Weights of a small transformer language model.
Architecture: RMSNorm before each block, rotary positions, no biases in attention or MLP, untied embeddings.
Each number is 128 + 24 x the weight over its row's rms, rounded and kept within 0 to 255. Layers, rows and columns count from 0. Numbers have three digits each. The size before them is the row's rms in percent of the matrix's.

# layer 14 attention value, 64x192, rms 0.217, rows 36-63, columns 64-127
097:165113125144146127111098094117128142146118133135178097155130150126082147115106132112119154140149119139126157136138106094081147114132112088161148150067159112094121109127132102154142101143123111
098:115126122128099100106115170162132146138137106114108089110141140088110155123149098133142122152138128107074148145134099151100093158115159157114126151110108127124154137168130111140128113128134185
104:125128171121122079105111134123161119155157061078137135109100126124115074115157129106131145127143121156139107108152141151147134115150145138129146125105128161112101099158150119114136109142124176
095:120118105157126149099105128099146110192143098165128146115079116109118110116132086139124163095131134161128140094129115136146124129116074155121150124153089115117164105155092196091162122108124182
101:138069123125098151121097106118120138130137133114152171125173110059124153121106143114166059148149127142084140110134132164141132143078089107140148153105129128144114149124129098116132129068138128
094:140093128106114106105161120105065143116129170110210100123125116175122124102110104129138122143142128124150151167101157122163117124124127155128101109132093097078142143113148105135136158135144126
096:131116121092168129105160109136152135140177123149134096122167117141153127134114158082100143140145167116130113123159127066132135154106095141121130146097122116099119055125140157087112150153154137
094:100101107074133147170116164132115136115135154113124127107130134106099130165148149124154115155130062130104117093121127108127128087174131113133121118114116179151094147102094162122128110100120170
097:121169173156104117154098144070117122107116157133090158115114124158139132156147142122149140153138097119167124139123108125162164166140143154125154157154150122110121126088124136091105113127127141
100:152144119124139138096140128113132085134148118105080078086102167150166137117151113096115138121103112119084121101117111101133098136135120110137134083101142113090203165130148157114079145152121124
089:160105129146155125085070145155127160087135146131112147121087084158138112132169132143149138177139148131132118123160167153086128116152156115116141128166117137126142125167140085108122152132153146
089:129107124117125103110112127100141130132151127135114091090119126096165103105146156159145122139160124107112148167141126141131131123149140152110150131087130117149138150113154129158169162129178115
098:111126147132131118125120122127119113175167118165120137153161163117094116138088142158152152178096094119146117134168117155143129121130153106187131155102132172139139120129083106110127124094126101
097:140125131150121143129114126089183156169120122142128094137133121142120088143106111151107118132101065154154134109148155132119091106121141121124092161152170131104140140110123076129159113174120153
092:168113123109124136136156129141152117094146116115080100123173123108176109134139118138128099165149140176159112151105143175120095179116129135157152119121111135102101141157128161129124112117121101
090:109109167129081110146107127144097145147097163127120141095153151121151161125157145118128176131094126158106124086123107160130113137126120134143115133199119122131105152119101129145077161121126112
096:146145135126133132125104096111115112106141126147176115207169124135140113150104111117122153157108098115085158120178123108136194149147151134111144138107131113134140164153120102106140119093137118
097:116149139153153087115106120117125131132127154109090143135158074087161115114123140120143116167147114154142123084116164132116109118134176136132083122078082137125140099145158151125124102118120097
089:161101153119109086155082133116108078134125144102124099093156164092155103114142153149168113125095144146156137086165161103138095109104144168131125145127121124080123144118144150151116120175159157
090:082089104150135075120103043101101172154143134132140139113105141154136174157116176142134132128140142132165142133139122153136118139150104128130101140137139119150106120126157146130130113135138103
097:149111146103130117152140135170130133131082137151117165107107130119129193148118098123140124113142106181181115138090147159122141165129132118146126171119137105137151109099126111145125135078147141
099:139139157107086107082144148112099112140098144144129095137144107130150139129091122151087125143123140142154109109117157104154119120135141086125062147113152135127157144153126152129132160127114118
097:109143122157129087186138076157137119105124087128149129158119123129112132202111155144117105164125118132178130108090101166161156106163126155111093117092109106113116110121164130108120070117109141
093:138139108046166150083083113129123144116101132131141176117174181105120076124140176106139113098092208111148150157119135125170119133133110133151147073123152096135130178101147113110129105091128155
102:106121156130161173129115116163126133162080114158134145132084109152144134142147097110101124134169129141136132150097080148145141116141145156102152147094135118109121149150125177109148077154144084
095:135078104100131106110137148147103144118134107163079150101170149148116076136113121123123132100134089103113124149155102138106156120129135125115160106134117153157092105163125141105142124107135125
097:105149126140167122098096101159104130115101090169092123084144152162134164129129126138109154107105162134119136117128152129185115131102147165093099115148130166189172129111116104145137100113137112
099:097104163127116128097092138126151113114141135090107108173172101162087117115123124114121146069092116104168128185187111147115121075122164143125173128125105152137148130102118111142128136130118123
# layer 14 attention output (transposed), 192x192, rms 0.269, rows 100-127,132-159,164-191, columns 64-127
083:057107127113136152072128116142137109155118112147111163143152122132128097141154126146133074112122133126106108132121059101177141154126157137120113137160113101138153117172123121152137125152158111
087:168156140122151101120171160117142130103116163094157153115149132104124152093115117106118103112098139112141161125125111137142112103178076169131093146116100167130125112105129126154131131111127103
078:138139119133127104070152106128148157133107134093133145172151165119134122154152128150102104135132158141130052119178101121122143083102128119106096106138106107155134131126081156097108122160163138
085:122109139175083132182110122141146130139170102137167137121127130106104151132131152122164137140083132097131134143092109150119069115099168126103144146108189153157101127135118155149115120146109160
094:141104101111136111123119131138138147133105121130093185127124151060121133109127126115123113130159077164108140105130148070157146144169100134109118124094138124104104156098153158130126124149175108
081:127093152143114152130129104102131132159133118176119164117136131157115105090122119138128151162105097118132148101148158102129123115094132115105119142116143137102086131171133106134075132116126127
083:136144136100147084145188130126098113152104108108147108100116118144150123126146106136118093128144137134124089130149165118115116142135085085080124149108140154135128151101128096104128145132146157
089:128139165140133128102143112121135133154101084111161122136136178118162118101152129147110155163093119103121115113119113110111082103113096123111095157160147112113152139120153118112136101162167096
083:108104160122143064148114105159143104149088089149128127112138152148162124112172112140103144133092142104128163118190113094108114139133130110137136129123133173186140108156139091069134163137104118
089:152107153132106118140113132087162091153102126137153136159139124069177146103078127123137135131110108113095076128148157102080126126105124103102125109084145129093154122094134138110141121105160149
092:174130135134097141162126106113104073154081148094146137120119133150105146118131140159103142138094164173138131108114146128109136151074149110133168124139092082120062135160106138110064108127103099
078:122118111132156115130151130112117116119111110124157093138131158136154104160128129130141112132123080114111144099104195148128109127145145102142121158109124128070123149161108128101139110110143134
081:123143091129109121116149113097080178124130141168121145106109135144117150140142084118068105142137159149157117139129105092175109143122116139108163105138150146109125122104119099113135149108112162
080:106083132170095077172115117123117070169153127090135134105117090167135101132087124121142140158135104086148140176117152096129095153147117124140111089125159148136126159130139108119156140124141129
079:123127150135173114108119112133149131123109057160112123160129150109134149098106166141153155162146105143095096148132131089108109133136086115105108141141101114130090135137149177111149139121104113
092:144135122109134116132109133107130126146092107125135084106107124112109126146102124080109171096071143098177158151113178151093122156089139095100155137094155138131126108105106131120155129100135170
090:140112104105144133117112105110087135101133124124122097119123146141119122147161089124137108138150144158110171116131121123130189092086125114098116107105142138146088129129114178108108152112153148
078:151137071118155129096119122155147163164118146113059132078148134161160097116147085109119127141133124148131177148177079144099158102113150152104135112150097098159056126103132121126126148100110158
082:127130141136167117132132093166138085163134128116095141090148123142131124149152139122162120112120134101136150132166100133074153100143117096166107113121105149177128126146122113135141133136129133
085:146130127131125187097132129128133096115145148133130128107163145109138130146130154071131103139135151131108054171165117161157127128090163130125109117135131161125149057059111109101113117101131164
083:109109133121125102120110114107136136158114137175116158109118101078155135133169136084136148146110091088139147151171102103116130125119170103132093121145152139105117123135135138102156131100172117
071:118156144105104135127167167146153070144094146136120128133078092128122137157135080102125128151152094112141074148117115140118110114125128115143128149098138139155161140103107124111164099126184175
085:118140144154124113121145162121130134106155136140084191094111125128137138123156155202140139132158165130157087109144110094126126163133133144133122150137130130155130176160110131113145113102144104
078:164141135132119118116146136112109155148091163160158091126140116147111114148088136144107107121108066143121095126116119109139137099128126094117170119127138142118093138125156114132108082128115164
085:121132108107163129146171095131113159127132121137098143132146116128146137126168165149150137113150099165118153135152112142141148065137080166142119123135154149121115129156097153109078108144118155
091:147146129074100111095131145116145038141120131124130140143147118104125155114149132125135104139128106120160161080150121120147101149110113113128115159111083122163148152085123122142115109143119140
078:152111148108086178122135132139157090110098119081155099127106140131096094107126088116152144130120109111132118137135148106174129087128141123166147100113168143128157114096079122117135149126090154
089:064150119126148106095104125148130126149114146103122185139147151098184100140136115100130087142140165083133193093096146131141126159130135124159106107143088160130139144128088142131130137132127094
110:121116147119110136152160105076125130082144134154173166115130103113131140136167120150100119108147187172088150150101157104130142154132122110155106094157118116095111140073117107129121101112136124
111:103118104103106106150163108173129102129058134145136102157111113127171153093135131178119135089150131135133154118145148157109147105134122107111124087138116152141125160120128147090104126163113123
120:122146110171139084154119150110137152108104159109113118118117134111079149135148150081134157163122099130099119126125101126115093136104109169129118154083140169096160126183117127103195142126088130
111:137162148142143158097134108160169152097118125127171122110156134123089110123151143121112102157139132162137120092113117125126124137149137094136122087116142114103148128121096105158109071166140109
109:157170132094157140167114136147123128115116136124110142193130135165153154100143103121152188153126160105166154115160146112119164125174101154138148151120148107106170107156121117149132113148133134
118:113150105117122153155107176153192101113119159106152114117147150177120156158134155134147104103138141124086180130120127104120126114142108122180122167122152159154120103171099121114109133115079106
112:124115148124129118101151124126152153081162128107169125086117111112095147121105108114118111070148158101121046125107092177118145110133121134166169132111142110158107118117131088146121123098104107
114:153138120170136128164141098155156096178114108149133139110117139105136096110112135143143143150152119083121072135124123107143130118158139117142184159132137109175132137146130132173102142152156152
115:135142109105141143108141117130132099154129137124144158171121126108127113117113112124159125099124129120139177087130149138093126096163190138112141124116129134119205087135094136126160086122150101
121:111140126136167126122120127153088160139126124124119171140133104115098102167153134130130120096156142132141087163123119133158106140111179155110103136150138103138125153139110110108117107138121134
109:112152069106164129125130137133124106096138148146167159161085163092167127145110120171128091152110073095145154131106129093108120153175100175102096100136113115109109127124132153152122111141142138
106:095157128072122134109080114111096138135133112133128127137176153127122124077102136130154087079116129126139137154141085126122118142135122175061135123147132136152125137119161120119134167108124116
112:093133123138152138164143136127122117135148137130149156136121131141159163090102150097099167071141138108150130153104118151085119118096094159122093105096101140118132131141141142150158114090111119
119:131132170114139139124143148108133138112148115159107116134067130131145152116145143094132134134115150115091160094171122128114134122144148122134140067098126141142144111112125165100107147147117157
115:134065153132117153126111146112084105132158112107137178102129139118114113110137130150128130100117120088147159120154157117121111105123104133168128141107095123143128144077122143177129160164103120
109:120116101154131123164133112135194100100111084107093138095136104138126115122124113133103109134163121142130153109126080123130136101144134148134120144130145119064131073146167108167142127138103089
104:155134144116110134135131099113098144154101127118105122117156150157141104127103106130161107093114112097130119134120134168111074100126176154153159110125117165182166108119136147107128090165122132
111:151114149106073128110145110110127109084155098179150135144117126077139163145113144133169148154134137157148137112126151119129125118177091148115126097119166147150181091188152135144136082115124143
103:132187126083121156089130107124127135104136145161125115113151122136116129085130177086097143147169132126122088103135152086174150142121149116123113134153114113113148111138137152137175125111107133
114:133167102120124162118118171160148088132141105095137107093080122134123115126132113164108113082133123142120106118135124096142127167170123117140140188112129138105085124168123112164120136135114116
111:139090138131115145164104148149105112116138149125096117169113158140158110132154150134145117129103130132106048175116162091130093084096118136132115114119106109154144150107107125134133146167172072
124:108152163165127140159080119165138126120153136115110111129100144108168086161107104130165086127106123103080068115135119124132129120085124164169167132164166105140133130140111120118148100140119135
106:116130078144147133102108126123157078186136151137111122110164129124158138118127140098153131125136128121091127103098140133131111102127170094149112134183131167136085079121102106138113128133086147
119:111104116174153159163110138119135101171177093117116139154126155105118156113167118110141132086193095142126165126117113114137167106090157123151102158145071111167153136168116146126123135086092125
108:138126149145119147130117135097139123125109094091142144162129115165101153135126112119112151122120066089151060088115132149149111147124107125091135153135119105151115120124117107111132143145130129
113:093138156155135134137097096135149159135149154111125128129101143173131131163116114107122135119140107138094210109088116118133117136100127123122151086140125110112115133131132103105143127125126122
106:098134145125127097159091162157135091135127137118148123112125135133157137083124117154144129118138089123145090118106142101113107118096114163148140132125086135089101123122102145120154147130138121
104:143156084131105134130158130096173081141117118128107165166132120085169200135113159148140152131163160167157115131104102131139119153131150157114158109118137121125129064127114095130170123133140160
101:146150105132113106128158134169137165130113127115140085101124125133167129141086102103159139140114139126114113126152142113128127118133116086117145153113130159137086139112134116109150137128120084
093:150121132138151165138105154118110119128125117089120135137132124113123133149182137137109124137135146135147167134115121100096136113127104118130142093121153089111119112139146117132100095118124146
104:132157165121121122130123160129139091132120137106126138118091122149138133133189084155130127131173140130138125113134183131138128109165134126122091132129130122151125141121136115167129082119154147
085:142164140125136112155129135109099140089114113108103141145109146152126127137132128127152117150148136133128140160144176147148166106171068162135109151162099135109156093100126106149101117100126096
089:131130103129094141079121131104142156085121140148133110128151112122131140135136155115129116130101129091137150148131099077132090143113158127101133144161137103140091116113134146102122076105105092
094:117119144121107107142140135119106151139140137159094107147101115137146128141126071150123114131152088132130165131123082093123121146146154148138134130150147179099164141107109137148137140193138131
083:145117135137123087181133119166154115144088145139090151150162145120162164137167183098113140175135146148154116101192153070132093146174129116122130164141109129146122127165133121131189154138139091
073:130084141114151135089115121113142112144130136091116132123153142115115140166129139157100143138128156137118147115104175185146165140115149132134120099088138160137142116135122122116168116148091133
090:153113108125117159124123137174114101109100186100079129121150156110098118124110124091091128135104141134123136130095151148158156141134121132167149148142109126115129139109154106132134134141093133
082:172152117152136168137111148142155112113122127086170070102119117150116133128114110152113123134103111128159125129123108132109131087130103161155110119164107135147104109074091111154109202105146116
080:109134124133142147160117138152113107090118137141111162102152052154132122128175140109123155108137158143110084076127110140131125124124137112131102155110165087138109119164147120175101122131078154
088:109149138124125127137170140110140145141120132131145118127104106155118145170176119125113129134109146104115105126095175175173127102085159109105147172131118134107117134143121116128131126131138170
100:147137143111105137150081101107170174128140090139138088145076137182092111140098095133164119156125094128119077133111163139101121093128141104136177167115160107094150102092108158134074159171129131
087:131156089154143151099116085137108119153050148102154110122145076095144146142159115137111134135123166144134158122094105160133156180126091112143122156139111096141119132158150078155141138115127108
086:156142121093172140139130161147130098138107165107158110186129138096114140112109161126107082135117138129128095130090146131156119170137129142169144143110181137094144162144141107119107131175155139
081:125130091102119126115122124122096109159106121152169150122157169079166109123172141172145144130157151143164143132131129107156106140107126115132140140154119132120149123100156128079131146155141100
100:107124104168161091143122109162128146141182145148158114168134119124122105140100146105114083149143099179090146113153092124154123135146127131097176122133125136093138172138133131138129158140138124
094:121167130136110179168122139096113114126100117122091118117121111143108128122140113157151152122110176113151168134170130134158139101130140172166170143095103141066102155099105107144112144101121136
086:111079134137182129123150168120138100113132134093148030169110139122133119114132130145115163117127112086097094119122122129119111137146152165139161154114088105143131163128149163140087147170116134
082:143103103128109125156094152136127147112098085167131128118132162134089148132131116093103111158118144124152155133113096171116144112100108125105150058163132128158134163152168115087101123135145132
093:116144105113123142157164128105079089144119101115146152098163102103141120132177128118144151112156157139105111106155119128150144123124107111112135156147180129094112141134103124119125162088085166
082:090113126112138099090157156125145138081109109105162132147179145128118110085148134147109135107114114119126103113098121126144123157143127130151105109135068116141160160143140128199136148124088103
096:139145124109117124154144132126116101092084111083155136121103134138135141142176082127142138114097142096160020116142118126109123142127140111126132140124105088130129126128144086169101120127135122
082:115134159111122081105174085142120093115140119092120083147117133117124165123112108151125094150134168128086106115139145164139137133172102111134106160142152098095125134183147085095164133169153096
098:108147131174169132105125101123129147120124130158115130113126158107125082122152156084170134110127164119122126141114143132170119107115125110088106094146162117129143145112131150139135122145136137
074:140092109124109152115103134133115117120140132157118147123157115055117141114113153121099139137154173121149169141135152166186135136084161135104116151130187133088176112175164144138094117161093131
099:165129085140084141118138103095100156115128140129134160119175125105131133166140136149127116139084121136160072111141145112139146107074147166111167072143139128157113119101133154114110148127154117
091:112084145145137101166117108132122143105152116173183117153109154162092114119096157121100134140122088141136112163085168133113130166148155101123133116151129144110124137156130153140114158160145087
# layer 14 MLP gate, 256x192, rms 0.24, rows 0-33, columns 64-127
101:138122180140076149120115129115103144151155102124139123120132107146140130112122124107081134096107160074164117180157074176148147147116135154138132085117093100114126116124107142152122089134154100
101:098137101117112167121142114165129103112140142113104113131063105175125159094161111101186109123109110110119124118141161143159147113172135136150104137158159138086127130174159127092134153120132151
104:130134086143137092130083132111112052124134104140160101167134095135168116126125118123112146113160123097100161114140107105147103117136137121096164134142134106134136082158130120163134120132157115
101:127101126109137152159093153156132145136122154120124125103151146147122158149124121136103102145112114127124103104132120170126088159076114131135118123119133114081151110171117152185068137161134109
096:143089084092086141143132136141073112128101125093117103106146107146123091107150119128126112178100139115161099165162133142125116111120101129091119072162152129126092130130103151081167116138116155
098:135141155099093137102087089146150145142120129129142123141140128130123119128120098157159142162149103144142140154127120143116135133112151098114118099098109167160081138078126139127128170133109111
104:118134129113106126130148176192115144101117081124144111131162085139159136127160117126141111072162113110119111145159117115144125131126132142143167140200161120137135100158121097150083126093155151
097:152121159151194080183113113075063145135114136147139073134123160104161111118145169136126144131137119121146153136120184121181134136143086151106113124164108145127129136134132122174100131142149127
100:168136135132163109112102156156096095139143116087155146124144125145155127109137131150136158095104139081160108131124089154101152108089078134141122167080118127128128173145126136136115079153150184
102:133152156122110105122097169109148131148107128134107100144120136088082140130169165122099140088159106144092073142142127127141144089130109128157121140123106156102132101188115121121151127120152155
098:143079143137119136147122146092146111110137127124123139171141127155111111120170099144143128133134060112100066113141138136101093122146111134114124089115108119139099143151127127133113163147145177
104:159102130190161118133109155115103111129102136098132101109157133108129117122132103177149121134118110148125113141120124085095154171117172141135139153163111144140134121186165145165136158129118107
102:180103128096124140139110138142086126148161161114139140108124131131156102125127111110167123125074126122132094110140128104116090117089134117108134133159159137160151166103178141106162102151118115
103:175139175117122136119136142110165184136133110138120115104122113159171112118123119179119110151114142137136077127114145119124150100142131134147076185113118137098118147082096127101138149116145147
098:107152150149104120143144119134181152120110142165137147139136133124142104123104114107157133136116136104140139140119164108161148143135158148139119159124071149165140088120131156108087093139171131
100:127133186145096126140150128151108153107144166105141121117159110130133130096137135120066137153109157124145121133146101095122125103124115118108099141135130134135140150137138172177146124072142120
099:112185140120084124105136065167145077100136146122102136122166152146116094066078119114115154124144123139146118133110151144146141082146151120174122111111130161115139151147114105105138157149114138
098:116128132112172120134196139100123129109153124109145119131158146130119102090093126121154136123116170091161111162120102127145147134141117135105123070107144113109181130125134158123164073088142131
098:108112144130102128133139143118077112134134134114169091116124116115097178099113090142145117173162147138113119125121107134170114119152098099124101123142153123125133128104152116115139138117130118
101:149121110139128146114115140140074128154137115109117115123102135088119104126141115137165153137107162112110101157178122124107145109185131136123117110121126106149104129137138098134115106129092136
105:147103127112130106121142167101134086109136172084164131072114115134112125152165114169112148158102146143150157146116143124152146107148122127078126133162087105191125114152147134104125110130115112
095:120149124094149107103059122139151133080120136126102119161144128135214164120100094110116142086110124140125124111095119119141130114129085111147145113135133122135125121137117134117110137094165095
096:157120113104147106150097145144154114151161148118163114100100143100156161109136111149159133141109119128103153098130130110116134122127135145092132119144113117151113160127112160140141143189168119
105:136077149161099128116179185121109168118138183156158126139115118081110162138147120122151121085116095146177112157108106128113132124109117135086119122171134123146104113114115112140153146128185148
094:169160158137133144181186139173124123103147096133119093133093137080085122154122176142143164107174144134128130107165118133117081088138090126134122158146124112137110136159136152153131106156103140
099:139150138123165099136101106140104155098154130143121145129096095106131148139153132134147126169105178085170140139137145117145124171115130116133144136154106139127117103119110126160166110137117138
101:112109127118127122149135138118142129134110208122150154133157114124095126085092148115145076139091119178138078131145163127086138102115117146126134136113113136139125099138124145142138133135106138
100:115139112137124154145098102095139158117132134153133087124144125127132110140134120132170101127077096092134079107132136146137136136117071136140105133148096152192111130145111165117141152141110161
103:135103113135151164113090132162106084101109146127145103154130086118136120140116121101145148150165150097123120116137154098102115100119132136148096090143132123147154101172115129188139124124097103
093:120137118143130151131117109131137118142119114121073110095124117169126137123139177092143116122121134167132133100141135111137174186124117117127151169117181090149131116127088142119157146159177082
096:131144141141136101121131131170130143143107116107191112133129122153121137165112109125101152052145111189093140121102090126124088156157130110129114114134102142065172128105095175115122138140147149
094:136158095097112140093104110123103133135159139128161142141128126145068147132085143139100088137151080123103140175143117175184089140148139122128164120150141143158117113149138154100113134137119102
099:154131114124083140142115163122142160118100123136147135145116118128149138151132125135125113119146090135151127151087122092152088097121171072106133107108110134147159137135100142165145134141117114
107:130153122110162137117160121089133098181129151125127135149118157157130089145135130083097131112164105116117092138102134100135154134130108130196114092103143149130081128101143128091119173156115127
# layer 14 MLP up, 256x192, rms 0.253, rows 0-33, columns 64-127
094:139126111083146098136146108108142108141120137140127111133138145182126118153142121133106124110123086142158134097138112148098130121112120121108137158130128120124140131131183161157136085138048094
098:122121122165130138103159151152092088128123123109113129114107125133095122103110120156148106094116131121144110152136117072122112147155114134105116114150137115112167087149148125093121157134097056
113:096114164133122127105122168199135129127134114107168101158138082110121119095125111151114085092169121098100132110123114125094119187121183110119125167089120119108182193147117120144149135116122140
100:146102143130180150173102101126129150154162184104171133100147134162125157142116118143138166138130122114132158132146145117123107143140135169133110115154107151116103161184116158136149137147097159
092:171170165130069117134075121105109163092105102101140098140153106117139129099177128146170081120125149115114117138149116113098116136126114139075079141166127137151128088156158155127125110144144182
104:114134120113106105132115095141092127143165175139128087119076148147114194180117132151112148118106122102156109122190125116140127097072158161128130175146103120145112118133123117094136133119143134
101:145099122113130148156135139154140167149132143111115157162114154154139128140122095142103134115169126115148059110092161112154130114138124095105137148076119130108146154117131115084106166133106146
098:158091169123146073103114130130102131145121107128102131094127098134122158116162137130141112104166139128132141145153115127161126115136168128123130117174134155143126143170193135128128118151119172
097:112115166086135118147104092115123118129076115120120128096089113126122109076130145148133105117106103126126126095119106142158146123100134149135142109152145093150135119175100157165145118151092097
102:116149140127106127095118173133116134170102136154159085140111124107100145132147107130105170117165079123121074109137075133138137128128151130140123164143099117154133111128091087095118174123189122
098:137126107170155163120078118138143106137154122145140120151168153107150149144121117110134110140090131145101116126108111157118089135076127148130134097115087172153119130184102117161126184143157171
102:144110129144096101115074109114151168102140113168109126108171117144179156129158151121115084173139137139137108108134146164163163109091119085113120125118099095134121113113125149119166112111151158
104:072131119095074118130146135136166130136138115131123131111096184127126062158113127151098138107134138133136156125122134087149122097137152139151181133109133136099120077136168118085136136124149132
101:095129129121143180122146143131129134189101130138111118139163115149115117105171134145116154127117146113158112137136093134141158165088156123078093164185121115129126188126151134120157157133105119
097:148104125159098134117163095131164093126116132118143122157124140150118130111079090134136128127112146157097101142119123127140104146166122146135106132182123155173120109137104111104126118137146122
098:127107122088150119156100104115114158094142177095142069099100074164095126090139148089121122117170146141135132137135078150119158153144131119125101172128157117122110122083138139171139165149101136
099:154108128111096126107126145081160146154132160138161151141120119132137146146128113107100140107129138108144136142135093150134095175137090089134123125112147099161100136136152075131110142099123172
099:155127127135097119090138101126133096130086128159126104152126127165109122154124157160090122100113108153114176120139164095107119124108118132106171106112106165148107098116135108124091144128135175
093:118131139116126142148148201112145113141183099127104149133143090146118154134150116170143125156149147129099106127128112114171108123088110126108084089103162094131148141113138170127146122103137156
100:128134105083162097155098138103153092173153148140087140149128095167117134070121139137096106150155157094132084161086166132170107127116131156128135131106093136148140164138145122108145110092112116
107:112089121124083097126132140125141144142148103132106135155097148159179155138173134134133115149142156127089139145108096071092156111094118152122128154118094135128167150124128148165134151125136165
096:092131087147193150154098176137161139123129161102150149117141127143128104130117151129135159152140119081141109131128121096134121141116130070144145141097128114087108157122148119128131085119118119
095:108096117130139132106127159118133146131144163137113159124116170162103130105113135139101135128103113140161125114131148091156147140127142166104086124092143163134169140123121109103140136103113163
105:099128144114087143099126130109141123128116126185124137154152159119139123147166112145128114147112159152094153145125103132126099109150100152082129140127170134134138076119153163103158146156142140
097:151149116135145157135133146114121149110128122149085150116108154124166156106141105117112143109167139115142153104123138155178162137136165081153108132106134123172117122161129155165175141129153089
105:123142124109136134162124146164120145129153086109094131119132138096128107117122131133136069146140179119144049126129122085126141102132131115109113164106108158087142117129131095120148132154117165
099:105130150146138158120166140108101097138099059140145146142091106146143120115171121107125134167092099110156114094139104151098130139089127145129092130134150090119165147117124162178124106147106101
097:136116148118120129103099097102088152127147159103138074124116130160117119102167156090129102159112125145119122076160120098098129111129083129120117125131134132142136089130145114116113076103101116
101:101136141113120205110149064148109111139110156125103135111132138097120139142116111112108132144137165117189142171121118095142135102141094168133155130107087151170131141139139166117109103174144112
093:143167117096165119113123143148123147134108113140141139135166146170119169075140130144117159150161113115093141124137109132149123129116103145091139124107119164128112166112141100110083134103118145
095:122109102118131132086084132169188159120162127126149082161145121126168132154108125147111124166092118094149131136102079129110155119119140108102124129135136112105103126120098111190149127128118145
096:113136133128124171141090173147136119156156097148087148116100141160096151112167124175126117141154111102129126155114137142080124154129154100134120085167128165107098167189126136115107128111160161
100:131133119127137171110122151092150152104145185177132139095133131166110099129141139096136148078165124089102147111142172177142123146128181092107136143110074165144100092164133114124124117138142140
102:177123156134124133136147139125141116162137153097096082147151087125138141077103139121113119126190153152090097131148085085150128136088133153073127117124123110142138174113163148141120148073159083
# layer 14 MLP down (transposed), 256x192, rms 0.247, rows 0-33, columns 64-127
096:146183131087081133132196123101162101135154105115131127145117131145142150159147113145135113128141161121115090116095103139116114142149143162115140181186130116126157091137172131145164122140116115
104:107107128098159122098120145116119133146126126140116081136145138142132136149142129181146168110157172123103010093152138129119137135109121090111152098080152147130176148156096131116116088143128129
108:108136118110128136192159137132112145101093097131110082110115080168105140149131093107120116166112130134152062060084155153138088123117124127156125144129109123159132153133145148184129140086099131
101:145132099103142149122159143135101154157132150095153138123104114133145177105114130136081166147107132153118163169137157103090130131108134096063122083123134158132096133139133136119141139119132120
093:112154109143111109140101138132159096152105127059103146113139170158110128139123112107157111112130140130133172106156196112170104068168108139137145153128147139114145127099195113133155098078131122
103:116124087104170125137129124152127115135142127148117107181122112155110108106130093094098150099159142143130092117083106123154126165097111146148160108102143135134130119150104088117135172107090118
100:069152118139084096107146159161096130128084142152150132159098134167119135174123107133127141149129121120115033096111173100131100104127135137174136144136131155134122121160177135109122101143091131
097:147107125095121121137113136107109153157076122114118097134129140138133150158155124141100162088141130115147163123088109101116136085153109170138127134124173108133105141132081124176119123125155086
098:106158099133110113090108149166089134135139170119124166108146130113130121076145111115130122095122122127144098123122128115140133114129090161127107162146154112148129121139148144154121121117132150
102:122089149139107112105152140145120122118124145119125167141126148185131135099123168111126137112134129168095138133138161128113106122122135139176131158125130166130167138104130092062106114146115162
103:105152113121131165147086135131114124173166112103113124147134152124112136094159130137091093138131088133157139111177175157117151165152137137122120133159084137121136168111107136104124126091165126
102:143137168106156094149144107080162122117122107152124122127143148157135144146144119130124143092149130147111101136106114102119127163146119177142114114138067109190091131151116091132136129115159158
107:112144121120119160121142117094119122158117107170150120171156131088129120155132117121139127126146140160128161124080136100152155107121122098159156127104129112146130098110142079086107131144108139
099:129163074115145141098107147101093112146158152077134130115158111163176129188141141126127085184125096109122146095090140147136141167127132182128099130117129133127128114150151158120133095117143125
096:152152118105130106074128141097095103115108155126044138116112164139137158089089104132101120128157119103160214154155167133102125109092142098142103160077132145105122142113150170114110104130112136
099:166119109170092122140140132105115151136120144117116137085111093124116175136172117132140120135142127096172098159149112128120159161111093126092121138099153107132150112102128166136181106152101117
096:133141151140118132116142187149133121099121137175127116127160144116133095131148151120170155133096108090149191122161151095151134140110114136133130129107116150099140134146140111155163089123132154
101:131163118125129088129088124121078137109104150138146058101133132134132080132112118134110114111113144151107114125104145150087084150152142145120152151087162141130134119074075128141138160115147096
096:120119111139138126121129171155147124141157161112137192159128150138160077136102121151116080126117139142124128096124141102101111100089135110139159142170130135118103153098138153127128091105110128
094:141102107117110150122133099139116147133092108154124136088111134122124106143110140148094159119105148105099047136129107128148147107113158106135120134144157128110119143104143131112148130128164114
104:143119139131132160107137160150132117123101174111143138145141118174131109108126126148103167091111135142109037135133107151131091121134104145099093101135109143144145146134174093133146138116106129
098:092121127128166149148132106137167108148123097090095129118131146105119108081149107140105107118149182136144159148119132112163134096134150103176136163096167117130120119099156158143075187141135138
097:139164153156111175120167124181147112095103111160132088147113121137164161136159132147121170097174135138120160104124057178111113104144168155153129133153094155122110156137131149180094119130139114
102:139110093108118110112113167163128145155122124167129185157087121176159120177117134126094125129118157113163159165094131142105135126125139119137153110119110133144110108146136183129137118088117097
095:111166096166126162116154119147136157142071141165128115160125104118086147132140134114135129127085140118073122155170162134111135093105121139151104140075107159067134174114132128106118178113112105
097:146147138142123145152097146140129110125100091161156168092132135109129141140147124097117149118143151121134098131129120105136146090092125141168114110135148147146134105112119124150153127098152134
096:145090154117141122160117105142153114158180139092141100109112153070127107123116136129114202126108123156099136180137146130098095152148109119140151135118114130144103106191126108121129111143101112
098:130129116149118126111109112128129103145159134133133138114136113138132144109099141128093166131094149137101130121144125142146113165141086093131143134123160066120119128109129148122164152140088116
104:112146146104093085088139110122116152146120117080127143133175165128125101140147136150115122161156087136146094136178142137064159084130149117123102092107116139150106094111148155121103129162141119
099:140092146114141120090096113095132114119129125098136159152149152139127138113119131144130147114080157131139000132135162098164116134124180145119110117126142122122132107085113131093087094137107128
096:138141088111125134092143128106120106144171139089120121128116136136074129111155117163151108103129093109109145099135170157100111095103106110166145136124175163128146129151164099150133126122116133
094:131125127118136130105108164135092139128105101123117127120125137126158118182095118115111138151162138163161132149116130138137139155097173163149116126113138165107157104076110164147106128113076143
102:090126143167131139132138140135108121107137120125082100111155133104126107099154126124114174071141132125080158094112106080149157110088132109116144140128160130095115155123130113080131105098125139
101:089123120128079161091109122111160135099158150143133131154134121108159114140136134157136100115112161148150078154119118121069140106122143098145120100137165109143143141139168139149159177131146045